From a checkpoint of a small transformer trained on Wikipedia.
Size: 8 layers, width 576, 6 heads of 96 (2 for keys and values), vocabulary 16384, 46.3M parameters.
Training: a variant of Adam for these matrices, 530M tokens.
Each number is 128 + 32 x the weight over its row's rms, rounded and kept within 0 to 255. Layers, rows and columns count from 0. Numbers have three digits each. The size before them is the row's rms in percent of the matrix's.

# layer 3 MLP up, 2304x576, rms 0.0431, rows 1083-1150, columns 96-191
093:128111108114100123151166110119100186071104088140108131153119103100123113087120134174085188106125101139105108125068100145123167187108135146158054140138118113102150162122105157139094113111158110148173133131136091082071128067128164109085135122135095156118135107115077099106147144109068100111
098:085151146056171181115125110128122165167120119137139121134144121150105104160138126139125128075151063182123142090197141098121149137105134107094149135135095219067115082175129181170132110104160167174092187141121165137104138158171129061094148134132107080166090130146121127071125148105124106155
094:088090158114136062146165115156134081153139109214173095084189111103115070132107140142181095183093124170114119123096156135175131117123128179105089097101141161063116101148169137089096113142147127140164189134120134129083154107154153056104167136072121136136147138088183024106111125077135134153
095:133135134126136181081124158128103131109144077089119151074147114216144138141145139112092128166119092152130094155125106185166113158140132097164096091124162169117080132189150122110124117168122093152122127162107094138089089130144106135097085081091076080048083160150126094137115151146088125119
096:172127098115141162098108124136137174120164108134098149104070069187156099147094125134122179130109034149155121105111142155152160130108138144171105133137140150144136143077092144135124164138159124068177127078112094096132157133113147116099086169105147186176173149114109092153103119113186109091
094:174137202103078148163151128137143117162135186152139115093083145167147093156101071184118107126109133120099099074124113135063169185110151094132155084126133067202054105120088125134104117121058134085119153108097127143135131143138164111132211111127059071093128134097140147163131109172143134183
120:144124135132075130110127133157187104122154147138183116137098125164166180154101124148073166117066035159185104100182127101067155101129134149091051100126098158162082132086207084108110123172108131184144170128067070136129183130137118101125147065172139183143128098163102137156152155107158058126
103:126154141092093131142132127148146122125192105096094097142175133123119128173111073096104120109149125124103127101047087121145146105126104088111134129090169178145177159164115098161062137161128038116140147153141119141153098145125118110163166095122056156152158115174117100135158128041087114173
109:200136124106178172109211145117086143104159153081101131150110085157169112094080147207109136149104069111183094080106116124060162119142119140148123140094119123099021122147150112119138137107124098150130187107149129118111131089145151109132154115141173125129089124122101098110129061109157110135
098:108122140145103145109133184133151187054135103167096164075143091135031094149123079124115118151123115140165130116127089085109164158116186108127149092127069084139145187173154075100131136110132071153115071176112133134144045147085134162130101147129164062107103093138195091148175129126147176123
102:176139175111112129081119200176113155132202156160124163132165076139140051157133030168095095126089072112150078119087069140107184129120156109174131146098150163114118104092206111170097163112185110129137124089080105138101155081126148134104101119148093098126143107080142143149109136110118149098
099:159137097129124100118145207162096147060107128132112095168167134146150109131155057179118194120087112081173131081088187153175154104117132117099152152107183109124103098179161152153096130171178147107178150089089135113119101146166133131140149164083113089034115137156181107092091118137094154124
103:152163158118145175064133127114128079113202175102144115100147119140126115083104141133114154160142068198150141137126182124067102134076117136175130155148174173111139161111072098189088155160120176139122133147078094117107126132130146181122181105104135211059154123163106175081084106105132151208
104:132082186147086153129124149102122151098213198119067128174144143216130142110079088132149132097092154156167135145171113073107170168130113048124106113098134039161151157132114070127122210159117143170141124097145115096106158181123135166108119088190148135124094149153102060103138105146114125120
099:205162133162070138158141102125134173101120126166112149095108110162071219107144189144077164123095111118127068088137162078060126092130102121189162125148135194132086147087112114194102118147143115141144138107144018093107123056118132118135162115071136145083067102113151096122123137126101112120
099:119069148126114087133147095165118145113083143160109172082167125143155158145113092145109120093090158122138123095157128144128132179078144129132126134091156116221074152107188102098118155130097133170138163097151097123098150090119143119074042108174088083084186104164103091044152137113068121137
101:143125195157116163168089218100086095135112142133136132085152096159130145101136162171112099091123109095073148108108138119098142128058132113179122116104124069123133143121144129162080093118159128155139120092153109146118189112142120176098124127072102090154117086148102107060133155134155112099
087:074070165104127151145121141115125139072136121136081125142129127105142157146102126130061135085136101115144095089169097147141096089153127098144144151115125130122062149172193123136096095165170083165090193189123119107130126159161134105140162052107082112107136124154170157146125117104106161174
103:107094129078138144122165136182134089128139146154162154120167090123176140111154144125196108132135141102132105119100143143110184134155189128145141166058176142082159121156087074058183170109171133140153105189178141103163150102151189100156119150153184107136125120131146137125099102147120173111
113:161139120133139107092129173133085129110107101123129059160135115142139127144050227128103159136095157146185126051120142140156126124115160122135124088120077143150095115103109149110082140076093161177173116144100080109110120075118137078158157106155182183145185127078104151131149165156107095150
099:148114144127151102101140101179142165174156156148121073090104119131141128090104091127118081106126103163173129093137076130054119130157172135123074157112099143110095123098150067155109061110124141120106115123155107160136118167105164110169131028174128123145122141088061073149114079118169159171
100:125208140105079149084107139107091129102139105162115100067065137210126130123116097087048139121053128125130135130106138105127133086179135111213101091131137158181090082101118105144120072139102103154115129097037085171106125122161144146142134131160082117097069119074126093106154123112095158192
093:093126100125120120142138174165146075112057121186146124069207112123119109143065061111094116139132106112148110111164150130093150154137128064108130207124151117076173167163080133081114137089159114201133135135131129121118148117091130138148161106138178151133164136150135135093181132097126123104
110:151103141123096121140108159186151142098088147100129112191185123122144136107094126159092155126185122161147130131115118128132111144112143110153084146121071128097194161162138138193117125120131157163116135173170095070089114110143191110116131125217142141137130108116116108113181069150186156126
088:095148137117098143126152095106116102084120099141054081125194116160140148140111139142133108125152151134124127123113172100154152079136148131118133116127126166153032158134146113183103131096201172138115171108155118104154109149137114141106151163132112088099140151119146145177095087138064142128
104:124124191116119154048145172133090156137160180165128129152063129190085163123104128194124140163109082137161135069133134206166124104118108184193151126135110120054110157177128115183141078107164157121128132144094056148141093126127165164110119145158142102175057175100143088124134092127137172125
093:149130175102167118104153132148111207176172101155071108086099157161100140105163115164167131097102168094175107116091174090138169122148111097128124122127183205128124150130157094143090129172162136111119135113063115041124167154199098138076159126156112136120112146120069137131150100158115098191
106:152122115109090210086129164134077122112070168159152111072156111139151127146147114137059131107118151154185164152155116094154173096145135129113153123137079120126109130089172168219071147183124137129207139109119078203073169140169116172078114168157142103081108155120101145075068133140134104116
095:163115127042151140114111181155078159132164157118101090121183072015106134065090129145145138138090081182137146139133119144109106154099137116106117136131097094126165094126140131111118133097117155153182150118146035119195108083081176097092190106137131146173142142116137161073088142122151126136
114:122086121143182143104152149122084126117085152153128155141163125150105057152157100185110210154070088099182117133095131166130122092134121142102127117063154118096133134152141153184142077138121110126142140114088114100111153158084104110113147126106172111157113082148110126105142177155169093141
114:106089154117151152051129117114098144118087066077037143124178118140127083142155102147118141083164079157114192041181126047130166104135127119167173125131125185115069149117092106135101125110104107152202164101098120143147118070116144126061186125161141134095136183117088125144091110089079093119
100:205206111091134059101143118135158092083126103144084113195131102124140057144099099153145074083128084150153112099071126147085163091109156118172099158140102101138117127134151109113177159140164153112185129113167127119157125141104137149105080142088173141120124152116133111144150142157156122171
109:105146219152154138102169122191155159099163106143113139180166107124202034125107134139102144129111112129120091118100063160116140139170166105133110125127082139155110148169132082158096101161127144097162122185082114070145122080151137120056126048130137122135123147148100170145133153092194143171
087:163155176100147112158171157103128100115118091130129087126121114121088127171085185119079101168094128156189108110088109149159160138114145154159120147086097085156091143160135068138132155150128106134142152132103124169097198139135156057157129155126215142039114162174110088148155148150110087120
090:139133145141098156063146134166102107092117091174064138130173123119120105155118124154115130122126132117126109161114143169065138100101196123111134132094121098132071105103079103131105162163177113092184119120130164168193134110171159140085133123074123149157128149133150146171103075165102096123
107:162095149115092124131121127192022137125146175156109066161153072144151162188098116176117145089124131185141180155134148167158194163083137088170147124049078151137102172121119149148046128140106126190118150134124133122123116154142172126116162059142147149125159122137134149171188099125103130128
107:129122133126124099044139096121110145084116163121093072087129101076111176092148149124130149161116153141081176056164125123128162106071103112106052155125133144130109136114167097093101087073094076133154129129130120114094122119101118137121132067079121136107153162064089115115099128100138149159
099:121098182157177119124149165172118098119167124152091116146165091169182060161117110147141136082137105162085205093198113142132157112145123176132095175118082105135142166114117102092135107138133129173154127095138127090156097122129115100056109083139166145102115134088113147096109125189063076161
097:118130154137131133121122106104121080142121166126147073149078120121139137103103127158115074110156131181129152122148150126100123094110157167189183158108087160168121093124141098135110110144137180142094194166059090132087148095122166153133115130104174111136073080068145105192146082115095163161
105:126115192101089133133150093159136095123162149157193123078129140112166169117067110146110137069146116142111127134121137091075124116148169148155132179102162104176096107103097122144075109169141178077130135113134126140183187129116160157175108141108100141138140161132058165095105131138161156118
093:160072100152085108138130148142104119138132124150131101137127149198078130089101148133098130107139075113143150145102115192066172128105169110104103142119087093118127136154123107138109096130118137164154115144032111148137107063103143129139156124128168105104193173092093070148147142166120193135
093:121132164134118114078134188100162085109168123103140126121137103192185170095110147120087149121105092087120113102151159126142119088094163145071101108135093119087107099157123116190118112077205141165187130126157114059151115117173106139119074143163120127111109122144103150110092089116094132099
094:132123157127112119150151186120098080127123166141103137166196110093153135154141098152103138143124105117165115069178091188167120154129167148163099147103157076117096109160092131151111117085098105136178125132111117135125104139148134144164174076095180117130207148124119142150103131081120138138
108:123181158115104114179194120151071097163141089192169149130157084105152154136106122136123165139061128121175080073122101148148189080140167094125134160041118160157155118075175122107093157155115055153153149112097131129115129074108129063155128159179099125101114060137110162159140118125135115088
093:160087203076105121133127144168104119112156168172110067102109139149140209146115139140141106085139154145174093137093166124087107044181105008180155108105173125165124190122096120145111129097139184108112131088112134206129120152123137171085131152170089068131050137153159122153107093141173141146
096:123140114129142089128147198143110163121102106161140115157164132155074072180144183137136161119111125130143119120127130121154097060141183112127127160116146148184139157134139152115172073140087091165089191148089127151096105117166142102115129156088096082150158163175068176106164176029105097182
131:178117124153125192171142096142153131105135100164125103131085109177133144123115102129040098152091092148154077074157091091074114168185121127109129062108092106169093118098137115178093185141136126136196174155168047082126116117095123099125144084155141116159117139121119151115088124084117107089
100:125103148143145143088144105124117121112162150135084113115153090110104187113055100136091149128097089134162139057100111156117051150152117091091130157128102175153082104139065103099137137132149118118177160167083092155145165107096172083146110108189134248148115207136164148049157098155103152124
104:096124125082118126164134110146131108150126132088166179095071095169123094137133069111137124103109134079096157101068163094101082117130194146123122168139127213143097102106089069187119129190120152139203204170132125141146188139160132149136200133102123159119129131118100149124169177130126107112
090:078129084122108101150138152089132069054133092093061167157103150067161151130167135184105134131057083095115148119161167140199119139075129144116087122143116126154042118171138056162125114135198109107124103107106111114101122122157103129060126084132098195139136140055143109098130123128175197099
102:143063143145116113115154092176125147125099119134131108126119110110117116120105134131145125175164101129141154107203188148140160157095145100096122165125126144116185126122173116171142061067112156149140103142162129172141070177122158128034168056155123112170135102141118102139049093105118099180
102:130154132168151137125148121152158090195118119122177131225098105096136227145159120140117109158114112103160087106155154065121118161112129138121134081128137134118150099182146121094125148129108126177109128137099081090089110035174146082076124095154135168118122183113187125111163145084144067117
103:070222118134119118121198109082075134143123137085100078104185099106071142128106124123115119198131109150139107180138116165158111119139155134091050133117138153096140139189154154164116036080109160104170090229170145151152148117115133128106082140086135150108106135162125111140153119077140156143
091:094113140161174096179135133129100118093138072164138153108124132102135120158123153126083128122119135104143166125151138179153128105116114134087130166101131126100161058140153104130046051128058114163086176155099124158146131125164128036060121092122108175132091150116059132077144135126152170120
108:115122127031124165071128074121137093097131124151162131128178122191118111099127132153115140131100087175101108128093151077064134197127130132097099147071117090095151084173182180156162100066109140198135149077177125134177133152127174099121100135177138153144163118096102099120127078110181105078
095:089099113119106082175121174150078160084151203183127150140084130106192175120138089099087128074123041142145151153179166042101146146195151147134119085157152155139109163134148104190109158178119104141114140150144087084175165119139117137125117113144116130126148162130169083129139140121128134141
093:151058123123131059182156139188111100114103131144106117129142138177111161148184098140101093086106124079148100153112152184139149133143145054143134088102148160084060073108108147110130075116082126127107149123079154112092117151142152059101114113138094170138128105068184145177123133068099169148
115:145133151152130159122160167154108132132098133135175104120174098134111145125074158152124081190110137135181093137096144175079144065145183155094067169077141065121142083108187116105123137135118123154098111161137105127112132147170135108147057142090188162060091130148115155078172161120145110121
097:107148156103126135148125117115085129119197096143121124082160106096173131149105054146086040104097138095145128112163175166118100155133140135156138139057155115092066115114125110204122040121144169120138129096129111168179151112128203131135164104140095153088085088115128207101135121075181180103
105:145102146156157129135178131125087056112095061076128089138120068092152132150144081152123160112139101117189107132083128130138149134141134095156130151095142085136110146197156118100155099132162137146191119193053089082069104107106128065139077093144102149099124169143072112111139175107117141121
100:113174119114128112163174130159126128097143086106081170089101120105103032094120090117134133148120111157124141118104153128171163133094132081175109148139091134132077125162224060152153115062136160126142124130070098083106127149128161171125127149128148127109113062142071081150167139089079140118
032:143103166082084150106147156144078123127154101143148115135141121115116138097129112162103084126076079162183122053127153161056149141109160080116117123086119167124088146156124094119117136096153114157216156140133075157108113120148104103091128105182149116111146114154083108080108145124173155150
102:186111159100166114111105166094163082125085143109140132137150119120103135137108119161161117187032134138153102127056099108149104136123126117103136080139172169156144148131138159079071145161086092183112124184149125097127100115133175116162145148170097080122178124147089158155161172134111121180
102:130036122170150115161175097142075123108099073112091121153076110127109092089142165173078131141106092117163087128127059093132066126114123116102131100161184138098146125148134174141102126161118118155146190125109102090125152117150108080146121101101110124119093107113096162156113171095086067087
098:162088147061155081124108166171123100102058145161133131138148103165101171148089100159130168152090132167147170130118134104127122085122146081105177117150080056165131111126178125086125141125148143145145119121158090122158121069100120112127194133172129130128159108112137138122177115089168132160
092:074171105094176179026121064113091147122145168134111109056092137090109076148174094169113114162075114050131186097148170173144148069156141138113134138138185126138110102178124091151169129118116109125124160128136147147143139117123152137094140094092082133158098099167087122128142095152174111142
107:090146153137181150092179142154102087128151194127148139090184129055111061108143096164116080170152059102113130157134106073123136147116142151131105163088123098088146112118181092155153143103169118103223181103120069092174152115080119142100117133088187122130106125124186113161085094110115080108
087:054043147096146104096150146132162139083083080122131113146211110071110136136140145140108160135107145122096191129135131147166092112145151121134082164102112114110104175121169123118088108073126107153107143133134142155114150100147133101038104134106082058084099106100176120114145116094121160177